Part of a small language model's weights: learned positions.
Each number is 128 + 32 x the weight over its row's rms, rounded and kept within 0 to 255. Layers, rows and columns count from 0. The size above them is the row's rms in percent of the matrix's.

# layer 7 MLP up, 640x160, rms 0.0995, rows 268-367, columns 64-95
size [102 104 100  91 145 107  99  93  92  91 113 116  87 108 107  94 144  87  99 104 100 104  95 102  98 107 114 104 105  97  98  98  87 106 104 113  97 100 113 106 105 107  96 109  99 109  99  96 109  93 103  96  95 106 101 101 100 108 103  97  98  92  99  83  87  93 100 105  92  92  97  94 101  89 105 103 110  95  97 111 101 113  88 107 101 119  95  97  98 115  96 102 102 102  98  97  99  99  99  98]
[[ 77 132 123  92 133 162 132 173 178 130 199  74 216 126 150 100 156 104  41 102 164  88 108 104 115 131 108 155 111  69 138 154]
 [118  69  87  87 175 133 154 137 144  87 163 122 130 129 111 140 108 113 144 114  51 153  83  87  87 142 137 136  93 113 162 187]
 [156 124 111 167 100 196 105 165  80 126  88 112  72  80 120 131 142 102 103 150 102 161 110 153 137 149 126 151 121 127  46 185]
 [161 100 159 152 160 129 124 160 128 136 165 120 102 129 117 140 215 152 119 168 152  92  68 117 161 142 124 197 148  96 157 121]
 [159  99 130 111 137 113 128  78 113  99 149 136 105 106 115  79 148 127  88 152 148  44 113 156 147 134 143  77 104 121 123 141]
 [116 131 172 174  83  79 124 139  83 168 117 101 118 100 149 167 127 133 149 110 103 143 123 142 136 111 101 129 114  86 112 191]
 [106 158 167 120 174 144  85 132 168 146 146 152 133 129 110 100 140 154 140 133 106 123  93 130 160  80 150 120 149  96 153 108]
 [101 131  99 173 102 203 139 166 109  97 157 164  93 137 136 217 135  83  80 167 112 179  67 105 107 126 110 136 190  85 154  61]
 [108 165 159 162 106 127 129 132 132 126 151 177 110 173 139 136 203 154 177  97 116 114 116 143 110 103 116 232 123 118 167 151]
 [159 164  95 131 177 185 134 182 147  93 158 117 116 102 144 133 120 177 127  99 116 112 100  85 154 132 150 158 127 112 137 118]
 [188  69 122 151 179 204 111 105 162  90 140  82  91  92 113 114 133 108  80 115 114 205  71 203 109 123 179 135 185 170 140 137]
 [107 147 125 103 150 146 118 164 124 138 138 162 125  73 137 139 115 143  91 175 103  64 118  68 131 102  73 160  71  92 142 145]
 [118 135 130 134 129  74 142  96  68 177 169 145 134 126 163 164 152 104 109 123 111  77 118 108 152  92 110 181 148 158 102  77]
 [ 71 102 127  65 134 161 119 106 129 165 111  78 109 173 163  95 123 154  99 153 114 193 107  78 145 146 108 153  48 103  81  64]
 [115 186 156 122  85 174 145 142 109 140 137 120 126 154  95 113 145 135 138  86 125 165 151  84  83  89 165 164 163 210 187 126]
 [207 123 122 111 175 137 175 139 147 100 141 139 152 163  80 128 112 211  60 127 145 170 183 118 166 123 138  96 156 163 153 135]
 [ 97 102 128 164 109 108 104  83 160 109  76  58 154 111 135 123 123 124 137 125 144 162 134 116 139  68 137 134 102 101 139  89]
 [105 135 221 150 147 120 153 154 107 189 106 160  72 213  98 155 169 114  77 149 131  92 183  64 182 163  93 132 196 100 153  98]
 [171 120 123 131 132  81 129 123 144 120 187 121 110 162 126 139 171 142 216 119 159 152 183  72 112 127 126 116  42  77 131 217]
 [106 195 159  91 104 140 118 147 107 115 127 140 101 133 139 123 179 144 125 157 123  72 146 143 113 172 115 162 144  59 158 110]
 [155 200 145 110 161 118  96 130 127 110 108  97 137 102 126 161 144 158 117 155 105  69 153 144 161  80 149 116  84 110 173 142]
 [ 67  74 205 128  97 119 156  90 124 104 143 159 126 145 125 179 115 133  96 124  90  96 166 118 128  99 108 132 140 111 131 123]
 [103 132 113 129 135 182 158 152 152 135 155 121  49 159 127 115 121  90 172 176 139 143 122 145 146 110 209 121  99 104 152 117]
 [108 168 168 130 136  86 110 109 178 191 131 161 135  79 100 140 128  59 166 104  70 115  42 122 199  95 125 117 138 104  74  92]
 [171 176 129 153 135 166  82 105 108 117  77 132 123 150  78 166  92 136 166 124  80  87 101 112 143  97  68 109 133 129 168  79]
 [ 47 148  44  70 125 112  97  73  84 169 140 159 118 121 109 132  80 123 113 136 103 129 102 113  99  94 162 124 121 130 141  87]
 [101 177 104 125 111 111  84 151 100  79  83 122 101 126  63 151 149  77 137 166  90 188 152 128 101  86 128 129 107  64  88 172]
 [152 103 114 108  95  68 130 130 129 200 128 107 122  97 132  96 168  98 162 177 135 137 158 108 121 145  56 176 170 105 119 153]
 [ 95 108 121 142 101 137 122 159 139  78  62 163 139  82 121  72 163  77  77 117  61 176 106 139 155 114 151 130 101 117 131 124]
 [105 159  90 183 121 148 133 121 109 123 208 152 127 205 143 185 140 111 205 156 164 158 118  61  97 122 187 159 109  97 121 172]
 [106 133 133 151 131 130 127 113  84 127 129 115 126 114 113 173 113 147 133 101 174 183 127 125 161  97 145 112  47 144 150 121]
 [107 172 162 147 149 213 174 126 140 130 144  73 110 177  78 121 152 132 105 141  86 176 177 127 117 149 116 117 141 139 119 138]
 [142 186 123 114 188 152 115 131  68  94 140 100 184  87 118 197 151 151 133 139  41 137 109 123  92  84 165 133 131 105 152 130]
 [118  58 115 122 146 112  75 146 175 140 115 168 157  91 105 116 116 133  76 156 144 139  99 140 188 124  97 153 150 107  89  64]
 [127 147 115 182 169 113 160 103 141 131 136 136 104 120 129  98 163 137  96 192 104  85 139 133 165 144 154 176 135 150  97 108]
 [ 85 132 144 110 126 100  92 159 156 166 142 146 132 177 144  91 118  95  95 134 136 126  69 100 125 141 178 169  74 148 139 118]
 [100 144 101 163 147 111 105 150  93 155 169 147 122 155 125 103 106 141  73 105 147 117  57  72 111 179 126 113 137 120 139 157]
 [103 117  96 122 177 146 153 115  89 170 140 209  91 156 130 189  87 156 112  91 158 141 111 123 144 148  71 160 172 175  76  89]
 [120  97  49 109 127 145 110 145 191 110 140 124 138 168 113 102 118  94 178 154  98 141 131 127 132 151 120 135 139 145 121  58]
 [ 67 109  61 145 148 114 119 143 144 172 126 113  81 168  84 111 149  97 133 108  91 142  56  51 160 134 126 161 125 115  67 136]
 [ 87 153 188 157 167 128 131 117 112 161 149 152 144  87 105 154 112 120 125  90 100 111 118 171 191  85 174 119 158  73  95 159]
 [ 93  91 117 142 115 102 126 134  85 192 124  55 109 166 130 134 139 136 102  75  85 103 146 111  22 101 106 141 111  80 163 189]
 [120 141  69 162  95 165 168 132 111 130 145  69 123 141  73  47 166 141 146 155  89 174  88  87 154 144 132 114  95 142 195 138]
 [112 100 117 100  53  79 173 138  59  94 106 100 202  83 145  94 126 138 150 142 122  95 161 151  81 158 108 104 125 145 161 124]
 [ 90 157 118 121 114 106 132  91 141 114 158 157 125 151  81 101 163 117 140 142  68 101  81 137 130 135 156 169 125 123 182 173]
 [155 136 140  87 133 133 127  78 125 149 153 119 132 166 110 133 118 123 180 115 103 128 127  79 153 127 161  97 146 143 129  94]
 [132 127 146 124 171 149 182  83 110 137  83  57 105 133 119 128 134  73 106 125  95 105  60 171 159 164 178  94 152  96 122 187]
 [100 169 124 186 118 170  79 161 148 116 185  88 108 175 101 126 100 129 114 158 114 137 146 137 137 127 158 163 116 129  87  53]
 [115 132 119 105 141 116 122 112  86  93 135 145 164  63 101 108 187 128  78 121  94  59 104 169 187 174 142 122  84  76  86 108]
 [145  88 105  84 113 157 183 124 105 143 169 117 144  89  96  72 106 139  85  99  77 124  89 138 103 105 122 131 100 108  93 107]
 [148 190  51  98 116 101 114 124 110  86  79 106  89 146 112  98 108 131 192 111 110 162 123 119 134 132 145 119 113  86 143 119]
 [100 127 125 192 189 150 115 149 127  92 164 150 120 147 136  73 135 133 183 125 102  94 108  95 137 140 138 114 109  79  76 111]
 [114 116 140 123 158  90 130 132 152  95  54  89 136 102 172 157 160 164 139 107 110  74 120 132  59  71 123 165 175 104 123 173]
 [162 176 175 108  87 171 105 119  63  66 181 100 133 169 135 172 140 115 185 165 108 139 108 167  88 134 162 151 109  93 108 151]
 [145 153 105 114 111  57 128 163 108  71  91 192  46  85 117 152 138 144  75 190 122 110 103 174 110 168 155  85 168 117  94  83]
 [111 152 146 204 128 151 143 102 104 167 120 141  79 144 139 147  94  64 126 111  98 125  91  96 111 152 156 122 177 135 135 113]
 [159 213 164 114 154  77 111 151 127  80 180  86 114  89 120 106 129  93 119  70 133  82 155 182 124 135 179 161 125 108 161 171]
 [138 160 104 112 113 133 150  75 159  86 126  78 108 171 120 170  84 127  79  89 100  97  87 131  83 143 143 136 142 133 127 164]
 [158 165 129 158 132 117 113 102 116 102 193 147 120 192 108  92 126 159 181  61 137  93 103 152 113  94 181 154 168  88 109 156]
 [145  59 114 160 148 112 186 121 104 178 136  66 102 121 104  97  94  69 114 166 121 127 152 110 118 132 114 106  83 156 124  87]
 [160 176  67  78 113 155 139  94 181 143 114 159 154 114 101 112 120  79  89 143 177 124 107 132  67 143 157 143 134 129 130 154]
 [123 159 154 146  92 132 153 181 136  96 176  90 143 126  96 153 117 164 171 127  90 144  73 169 113 131 153 170 168 148 136 141]
 [140 158 150 141 144  92 116 155  96  98 113 113 102 109 142  65 147 139 114 162 192 104  90 105 180 128  80 178  77 112 126  89]
 [166 125 167 149 133 169 140 123 108 103  90 212 135 177 100 149  83 166 124 168 120 207  95 177 158 173 109 121  74 188 103 147]
 [178 103 148 177  77 142 163 119 109 111 119 127 105 154 116 188  94  74 193 120 137 152 151 119 108  81 155 152 159 102 113 115]
 [124 120 160  79  97 121 168  88 142 114 178  79 141 129 169 166 138 148  92  89 123 160 147 155  75 134 173 118 104 125 144 146]
 [141  82  79 174 137  65 170 120 124 146 148 118 137 113 112 131 120 144 127  80  90 167 170  81  79 108 150 177 125  67  90 155]
 [119 143 115 141 149 107 105  92  99 154 129  50 108  86 142 103 124 132 135  96  73  89 101 138 103 112  66 176  78 134 151 147]
 [178 136 145 149  80  94 136 115  74 145 109 162  95 101 172 139 151 146  79 135  92  73 162 141 131  81 134 113 137 169 118 137]
 [134 131 170 125 103 192 118 124 140 112 139 164 173  63 131 106 146  34 176  99 151 199 105 133  97  77 173 142 141  62  95 186]
 [156  91 138 120  63  74 126 125  75 211  53 100 123 151 128 146 102 190  85  69 104 136  41 141 125 174 105 117 148 127 135 143]
 [146 141 111 133 129 120 155  48 174 105  94 102 100 118 140  24 116  97  86 134 102 147  82 154  68  91 124 125 114 129 150 141]
 [133 142 170 119 119 170 102 122 150 167 114 181  95  66  85 125 118  64 145 115 118 125  84 128 113  74 129 119  86 134 126  57]
 [153 137  69  19 114 137 150 203 210 117 109 102 111 115 142  63 135 158 144 182 126 129 141 135 110 112  91 147 128 136 118 100]
 [156  76 149 145 116 107 166  74 143 154  97  99 133 129 137 122 177 141 147 172 135 135 113  52  98 137 151 170 115 150 152  91]
 [102 100 102 141 169  93 187  97 108 152  87  72 139 107  80 105 148 155 121 142 104 102 139 145  83  70 159 178 136 112 168  96]
 [142 157 105 105  86  89 102 104  89 148 117 158 121 114 140 115 146 200 153 119 121 102  43 115 123  96 185 122 123  98  93 144]
 [ 84 175  91  96 134 109 156  77 153 125 141  97 121 155  87 101 129 109 143 133 166 125  80 146  95  95 139 132 134 145 154 188]
 [123 146 168 102 153 131 113 103  90  85 154  95  53  96 202  87 126  55 190 141  55 118 159 108 167 155 130 150 140 128 112 143]
 [154 143 161  75  61  84  80 125 107  81 155  92  97 107 160  94 139 104 121 148 179 146 137 143 157 100 115 102 185 155 123 122]
 [117  80  75  93 104 109 191 131  70 173  90 128  68 170 160 150 130 137 104  97 162 127 176 123 137  93 118 119 137 136 122 158]
 [183 129 138 144 126 147 153  59 123 102 122  88  99  79 108 158 142 151 154 110  78 139 108  87 101 103 109 161  97 155 157 113]
 [128 126 105 122  90  85 136 152 169  40 132 147 152 114  62 184 117 137 140  94 172 118  95 106 140  54 138  92 125   1 159 101]
 [113 181 109  97 133 120 124 118 128  93 160 134 103 111 117 121 125 147 161 106 110  61 131 148 124 125 132 166 144 146 128 144]
 [ 96 160 143 126 148 139 132 138 115 113 126 117  94 136  86 149 109  82  71 142 175  77 168 141 122 127 130 181 147 117 134 151]
 [128 128  91 183 158 121 167 154 108 148 148 130 161 131 185 140 144 157 145 125 117 159 202 115 115 175 149 132 149 169 104 145]
 [136 139 178 142 161 122 142 138 172 100 139 124 123 114 133 118 135 103 148  37 129  98 110  99  98  92  86 168 117 159 137  99]
 [132 143  98 141 113 153 156  79 116 140 137  87 175 147 127  82 129 127 133 135 104 133  98 140 164 101 162 108 142 192 132 162]
 [132 113 172 159 158 127 138  82 119 100 151 106 151  93 109 136 176 183 137 153 158 147 178 115 154 105 152 125 110 150 119 102]
 [153  51 178 147 168 173 157 146  87 158 107 151  85  94  43 107 124  71 135  72 105 118 118 103 120 151  92 169 150  38  98 119]
 [152 169  93  66 160 128 109 125  96 121 151  84 112 110 158 148 142 102  95 115 189 112 211 146  97 150 116 140 121  76 142 183]
 [106 157 162  93 101 111 119  83 108 111 169 135  91 106 141 107 155 114 129 123 142  83 137 178 164 113 140 145 172 129 113 125]
 [178 143 137 140 134 137 136 136 189 130  83  87 151 128 126 133 140  67 159 195 143 140 134 163 144 111 123  88 102 129 102 117]
 [106 166 153 147 117 120 144 119 119 113  94 142  96 118  88 138 124 119 107 121 126 157 110 133 131 155 136 100 144 161 106  95]
 [ 98  85  96  92 103 112 107  92 147 148 143  94 195 121 112 119 146 105 152 114 150 164 114 125 114 121 109 106 157  84 146 209]
 [135 133 115 107 111 139 122 188 127 116 104  62  83  91 124 171 121 121 162 195  52 122 141 130 167 118 100 169 130  97 133 157]
 [146  99 164 105  85 129  68 112 137  68 164 102 114 130 138  97  98  77 126 142  24 143 113 139 117 168 153 156  44 138 103  91]
 [ 48 187 133 110 130  99 107  71 188 144 134 129 138 119  78 121 160 140 117 124  99 167 146 147 130 146 201 141 175 107 133 112]
 [ 83 126 156  98  73 173 159  91 129 148  81 126 100 109 109 134 190  86  93 131  96 181 106 120 107 112 102  76 144 115 139 170]
 [133 160  96 153  93 155 118  99 159 119 128 149 139  99 111 126 120 163 143 146 138 186  81 120 127  70 137 142 120 136 192 112]]
# layer 7 MLP down (transposed), 640x160, rms 0.0945, rows 268-367, columns 64-95
size [ 98 102  89  96 116 103 102  92 101  94  98 112  98 107 102  90 133  93  99 101 114  96  98 116  91 118 109  94  97 104 100  98  90  90 106 108  97  96 105  92 102 106 113 101 100 112 101  85 103 115  96 103  92 111  90  93  96  99  98  93  95  93 106 102  91 103  99 102  91  96  99 107  99  96 104 103 111 101  89  99  95 108  92 119  94 102 101 100 102 109  87 110  89 104  97  90 102 117  91 101]
[[148 106 142 157 115 146 141 127 112 167 115 133  99  64 151 112 107 144 132 142 109 111 149 128 103 162  83 175 111 193  95 162]
 [149  84 106 110 104 143 142 153 133 126 106 110 154  75 172  72 105 123 190 104 125 143 143 106 147 117 135  91  93 156 108  68]
 [122  91 125 122 141  66 121 127 148  79 155 134  80 128 158 115 126  85 208 134 171 172 163 155  81 143 155  88 150 182  80 143]
 [112 140  39  96 126 147 166 114 122 145  92 137  93 107 150 171  95 130 151 117 147  98 201 112 116  73 113  92 128 169  58 110]
 [141 124 156 132 150  81  57  85 157 143 167 157 171 149 135 163 102 137  98 164 143  45 119 180 115 153 123 115 155 130  90 110]
 [ 72 161 156  70 157 147 155 138 156 167 133 122 136  59 142 131 143 154 152  88 118  86  81  96  69 103  66  82  96 184 176 194]
 [164 131 127  98 125 175 139 161  86 121 140  96 140 144 133 128 125 107  96 168 171 178 161 117 121 166  79  90 152 119 193 149]
 [219 169 138 113 114 120 129 119 154  95 141 130 161 122  92 128 115 112  75 159 172  85 130 110 112  97  90 106 117 171 103 181]
 [ 78 155 104 138  98 188  81  95 142 135 116  99 147 129 126 123 124 136  66 187 136 200 115  98 126 149 137  74 102  84 164 185]
 [109 130 192 134 114 122 107 116 118  89 184 117 203 155 118 121 131 109 204 130 136  51  86 173  93 136 143 124 138 162  89 128]
 [161 154 160  82 120  94 115 120 139 153 120 120 132 163  72 187 159 130 141 137  99 129 141 114  84 136  65 109 134 124 146 134]
 [112 162  96 102 153 130 121 146 122 143 145 142 109  85 143 140 103 204 128 107 101 142  96 134 133 152 105  82  77  81 178  93]
 [191 158 140 116 150 143 153 145 161 145 163 115 151 159  78 116 101 174 155 134 113 190  96 176 133 146 172 117 140  71 157 176]
 [ 99 146 146 114 164 120 164 194 186 174 125  80 147 143 157 127 134  79 186 137 134  76 131  83 121 122 145 108 136  82 123  67]
 [108 136  70 133 145 171 105 100 115  79 183 177 133 123 110 101  98 155 102 126 152 200 132 198 135 142 137 138  91 118 105 145]
 [173  98 185 136 151 116  51  68 183  93 130 122 141  84 176 138 111 132 115 131 114  83 109 117  91 137 131 145  98  57 109 102]
 [122 125 153 186  96  93  97 138 104  75  90  76 166 117 169 108 144  91 154 133 174 174 149  91 128 120 126 150 110 153 135 151]
 [ 86 125 129 131 121  91  91 105 158 133 113 109 123 109 168  95 140 157 163 148 102 104  99 143  78 120 170 117 120  71  81 177]
 [144 121 105  87 133 140 127 157 102 166 104 100 111 108  75 168 110 110 131 119  86 106 126 139 114 161 111 138  99 114 135 139]
 [138 147 137 148 123 103 163  78 125 106 132  83 146 112  99 172  48 121 124 109 145 156 107 153 139 125 218  92 118 116 124 128]
 [115 122 155 127  74  60 124  92 161 156 132 132 152  77  89  75 118 168 103 145 159 107 160  96 122 125 160  76 173 147 168 115]
 [ 86 112  97 119 142  97  89 127 154  89 124 106 123  87 137 125 145 112 188 104 146 140 104 121 148 129 134 105 133 153  65 110]
 [162 100 192  82 140 183 167 135 124 161 158  48 122 152 153  69 133  98  98 137 116 145 145  99  60 116 182 136 139  79 117 101]
 [166 158 209 136 118 137 135 134 113 126  97 147 171 102 114  54 172 137 143 139 146 168 103  75  75 124 129 167 116 128 133  83]
 [119  90 169  92  81  68  56 123 126  97 137 126 159 118 165 161 152 132  92 145 151 147 118 121 106  89 165 128 156 183 163 121]
 [147 149 166  92 107 109 117 138 154  92 120  40  89 151 133 184 137 123 141 152 127 207 154 130  58 126  68 116 199 119 144  73]
 [141 120  94 170 147 171 115 136  98 108 120  99 132 161 114 182 124 123 119 102 147  59 114 156 178  87  82 139  85 208 103 131]
 [136  65 126 129 138  73 132 140 175  94 137 176 108 140 123 152 129  72 150 170 159 157 135 121  70 120 121 161 103 119 145  54]
 [ 88 142 177 110 114 155 147  87  84 164 111  48 123 136 102 126 131  66  72 175 145 137  83 121  98 162 143 110 143 142 187 119]
 [ 68 139 111 132 204 124 143 129 108 128  92 100 153 169 172 130  71 120 143 114  50  90 115 177 109  72 147 178  93 152 116  42]
 [132 148 141 167 123  76  88 156 131 129 110 135 195 108  98 149 146 143 208 117 110 136 163 100  99 101 169 145 126 115  68 119]
 [138 173  80 138 127  63 143 132  74 132 184 166 159 110 153 107 133  88 104 118 176  53 124  99 111 104 161 135 143 132 139 125]
 [ 85 116  75 178 126 175 154 207 102  85 135 111  99  95 113 126 100 136 144 161 168 133 126 121  87 153 152 149 118 142 138 133]
 [125 166 104 126 164 161 172 145 104 119 134 123 159  55 162 194 145 113 175 112  77  98 126 149 103 114 115  90 157 164 148 182]
 [212 134 128 145 131 132 168 123  89 158  63  95  69  89 132 133 138  69 133 110 109 139  53 136  82 167 166 137 101 128 129 164]
 [119 182 157 177 178 117 117 108 150 117 124 121 143 144 176 155  92 153 108  84 118  93 130 100 125 102 164 168  84 143  76 109]
 [177 193 131 105 121 101  42  91 133 159 146  93 150  87 116 137 166 151 104 115 166 107 161 104 121 149 168 116 158 163 118  95]
 [151 119 102 151 179 153 140  68 133 151 147  90 160  38 139 128 138 151 170 157 123 121 106 192 132 117 154 154 104 113 102  87]
 [160 122  78 139  92 143 114 123 151 155 149  99 117  69 141 185  67  97 184 138 124 127 126 107 107 157 135 116  86 105 146  56]
 [158 168 109 130  85 171  86 100 121 119 170 106 113 191 182 160  76  81 150 142 160 121  70  83 141 166 183 128 100  95  93 123]
 [145 131 126 119 145 153 113 119 159 195  95 129 161 126  86 159 120 166 161  68 178 193 152  92 102 168 122 131 102 160 146  83]
 [157 131 138 188  54  96 133 105 144 140 110 133  88 103 178  92  77 112  94 152 150 158  93 116  74 100 165 149 149  94 137 107]
 [ 98 129 104 152 113 140  65 133 180 158 107 179 141  94 132 120 142 123 121  83 170  95  85 146 101  85 155 122 138  74  28 171]
 [ 91 119 156 106 160 115 142 154 127  99 154  97  64 109 104 164 138  51 105 115 136 155 124 142 120 110 115 172 151 123 123 131]
 [130 126 124 129 126 183  85  49  85 100  96 164 120 126 172 139  95 136 127 115 141 107 154  71 129 127 147 158 131 162  81  88]
 [163  56 159 122 124 133 120  86 137 136 111  91  84 194 107 105 150 195 180 118 130 120 175 149 107 132 112 111 106  89 142 114]
 [102 122 137 115 141 134  90 150 125 103 114 115 163 127  83  91 186 160  88 145 113 147 125 124 112 114  99 144 166 147 137  84]
 [152 127 108 114 150 132 189 104 157 168 182 113 134  92 140  99 150 131 128 124 163 106 122 157  94 120  76 139 153 137 177 126]
 [160  88  93 130 160  79 177 202 108 171 131 106 135  76 161 123 128 148 179 121  74 184 188 157 109 107 134  77 164 184 158 169]
 [ 99 110 156  87  88  94 159  92 158  75 141  56 126 126 125  69 144 137 115 159 134  77 157 118  98 133 128  95 112  94 157 133]
 [147 129 112 130 159 172 105  94 165  79 128 134 116 148  96 130  78 106 124  87  54 144 198 111 123 125 171 128 150 120 134 124]
 [121 166  90 117  94 153 168 184 128 113  98 118 116 138  53 139 131 105 164 130 129 148 100 134 128  76 112 100 118 130 167 162]
 [114 125 124 127 118 159 103 113  71 177 161 145 140 137 122 121 110 136 143 150 198 120 131 120 135 112 129 139 147 156 156 145]
 [119 147  59 117 101 126 184 117 102 157  73 107  97 125  94 112 109  95 134 121  87 104 120 112 167 167 119  78 156 136 123 125]
 [133 136 153 109 116 116 161 150 133 147 119 114 117 113 122 140  74 137 127 129  67 180 151 132  70 121 129  96  86 119 143 109]
 [119 122 131 122 163 149 164 102 135 128 145 179 115 103 174  96 141 132 118 124  99  99 127  79 143  94 112 177  41 123  58 141]
 [108 101 113 169 131  90  94  81 169 134 111  94 145 141 157 145 193 125 137 162 143 131 111  69 180 168  86  94 140 113 157 211]
 [112 154 129 116 139 172  97  72 134 100 101 115 131 127 134 122 118 131 163 157 121 147  71 158 147 164 115 109 150 137 126 109]
 [112  69 131 133 133  93 138 102 191 175 117 164 137 142  86 116 118 146 103 169 167 171 129 152 129 173 108 136 136 185  96 120]
 [133 177 164 195 133 159 128 157 124 143 124 109 205 130 144 142 148 134 155 118 125 100  51 162  85 170 152  67 196 162 124 103]
 [131 120  76 109 149 157 133 162 137 115 140  88 106  98 142 131 151 111 165 166  84 103 133  82 158 178 171 111 125 145 130 135]
 [140 117  90 106 171 109 113  98 139 135 134 161  94 131 115 132 168 102 107 151 181  96 159  89 118 109 130 148 137 139  76  71]
 [139 176 111 118 153 124 133 163 159 142 112 131 145 129 106  73 138  80 193 112 112 102 138 104 109 133  91  73 106 145 135 108]
 [ 71 141 133 145 193 130  89 116 108 108 135 113 123 102 120  98 159  96 154 110  96  81 140 140 128 114 146 155 102 138 104 121]
 [141 187  76 128 141 182 115 148 130 161 119  50 123  92  91 102 117 114 110 121 103  91 173  93 141  98 123  76 203  62  85 112]
 [ 64 143 150 105 173  84 106 140 154 106 138 149 169 116 107  94 147 110 179 215 132 103 140 129 151 105 176  79 166 124 124  83]
 [185  95 121 140 149 134 140 154  97 152 104 156 156 126  93 113 186  97 111 135 210 129 120  81 140 109 113  93 153 119 139 158]
 [115 137 120  87 154 132 106  86 120 172 148 123 128 116 132  91 103 206  89 148 143 125 125 126 121 163  84 103 154 166 139 106]
 [ 85 123 175 112 148 154  56 132 150 114 128  79 136 124 130  97 127 143 152 123 161 160 121 139 131 142  74 157 107  64 103 115]
 [172 144 156 152 127 126 166  83 130  94 126  75 111 153 126 156 151 133 142 181  79 188 118 143  70 118 173 172 165 112  94  91]
 [153 142 132 148  79  69 111  38  93  69 127 179 117 137 181 112 187 115 132 144 125 140 152 146  91 194 164  47 107 147 165 136]
 [ 96 166 120 172 106 101 158  96 131 136 104 127  99 147 158  86 115 167  59  77 124 139  93 117 101 106  58  94 113  74 122 109]
 [109 116 157 136  73  88 178 150 126 142 138 120 142 104 153 138 154 155 150  74 152 158 122 152 123 220 166 130 126 104 165 110]
 [147 210 182 115 182 150  79 145 151 167 124 139 188 177 112 156 111  79 126 101 102 161 123 153 161  68  70 136 121  69 153 127]
 [181 149 136 122 164 114 111 124 124 152 166 123 157 111 109  85 189 187  92  99 109 177 118 142  98 139 105 119 153 130 138 121]
 [143 124  86 153 121  99 145  81 115 130 152  96 125 157  95 120 117 136 137  77 146 169  98 114 115 108 130 140 184 132 106  72]
 [124 178  90 151 104 126 122 141  47 131 103  87  88  94  75 129 145 111 180  95 159  87 150 139 161 116 113 148 166  75 174  57]
 [119 171 152 131 148 139 115  61  95 139 167 138 129 116  92 136 123 108  83 110 138  58 175 149  88  92  87 111 155 118  90 166]
 [ 99 143 188 121 111 140 161 166 160 113 147 100 108  89 131 105 135 118  99 136 143 102 137 208  74 153  92 110  77 135 165 138]
 [135  81 225 122 129 132 105 193 192 154 141 143 127 129 160 170 128  36 119 148 155 160 139 113 110 126 123  43 119 167 161 154]
 [ 83 138 103 207 105  98 163 104 192  87  96 149 195 167 112  87 155 158 179 125 186  94 140 183  90 132 141  74 148 149 123 150]
 [ 55 119  86  82 102 170 151 112 150 196 161  86  76 145 167  89 107 125 134 156  98 112 126 142 138 163 174 159 107 100 139 158]
 [156  73 131 179 156 142 142 117  70  68 179 125 108 123 166  74 157 112  99 121 120 117  87 139  86 171  95 162 122 129  33 155]
 [135  53 115 132 104  94  91  98 201 113 143 122 105 109 138 152 112 183 150 166 153 151 146 151 172 173 197 161 110  57 172 150]
 [132 125 112  98  75 171 160 147 138 133 141 156 141 182 128 126  97 129 212 130 130 161 160 103  78 122 111 161 133 172  99  96]
 [105 131 132 137 145 105 170 149 169 127 117 135 145 159 149  63 124 170 106  93 127 134 104 152 121 120 187  77 125 144 134 186]
 [ 94  95 119 143 101 143 139 116  66 125 181 134 142  97 131 101 168 145  69 128 134 138 155 106  78 167 133 113 109 121 206 122]
 [132 172 146  87 148 117 128  83 122 155  70 134 190 142 167  80 175 148 147 131 153 112 110 117 115  80 116 122  94 113 118 143]
 [ 79 128 117 166 102 125 156 123 171 140 134  56 121 168 174 161 125  71 113  93 133 144  80 133 152  99 100 131 175 185 104 177]
 [ 97 122 161 173 123 147 153 139 137 165 176 158 111 128  83 148 114  66  85  96  91  96  50 129 181 155 126 164 133  59 117 145]
 [ 95 168 117 119 101 127 164 115 152 150 102 137 136 145  52 123 113 160  68 110  88 167 138 173 160 139 137  76 176 125 115 106]
 [126 162 105  88 141 147 126 141  79 135 128 115 111 104 141 107 185 130 121 128 163  70 167  84 106 137 153 119 111 147 161 124]
 [149 195 157  86  95 150 132 158 178 144 146 191 113 175 182  90 142 160 131 180 116 169 100 151 133 107 105 128  92 111 166 110]
 [178 154 101 179  58 126  96 212 112  66 112 102 115 114 133 141 109 134 147 128 188 129  86 106 123 134 144 115 119 125 159  77]
 [113 200 108 119 144 110 151 139 101 112 161  83 170 138 166 117 101 166 111 136 112 141 176 126 116 137 126 178 123 150 130 118]
 [118 135 107 137 127 145 107  95 127 214 116 157 144 112  89 143 129 118 147 138 121 208 155 115 115 110  99 107 152 101 121 140]
 [116 167 174 119 125 195 182 152 106  83  68 110 115 146 109 116 121 109 148  56  96 109  96 105  84 149 146 114 153 157 183  78]
 [ 96 172  83 141  87  81 124  89 132 150 136 107 152 104 130  78 102 131 107  65 184 112 130 134 179 151 138 137 127  94 157 131]
 [157 138  64 117 115 108 121 183 110  90  96 152 104 173 123 135 125  85 129 131 127 106 139 130 110 130 133 150  79 156 195 180]
 [148  66  45 125 165  99 111 178 159  79 104 141 101 129 170 110 116 125  63 169 135  94 114 137  95 160  80 132 131  55 133 112]]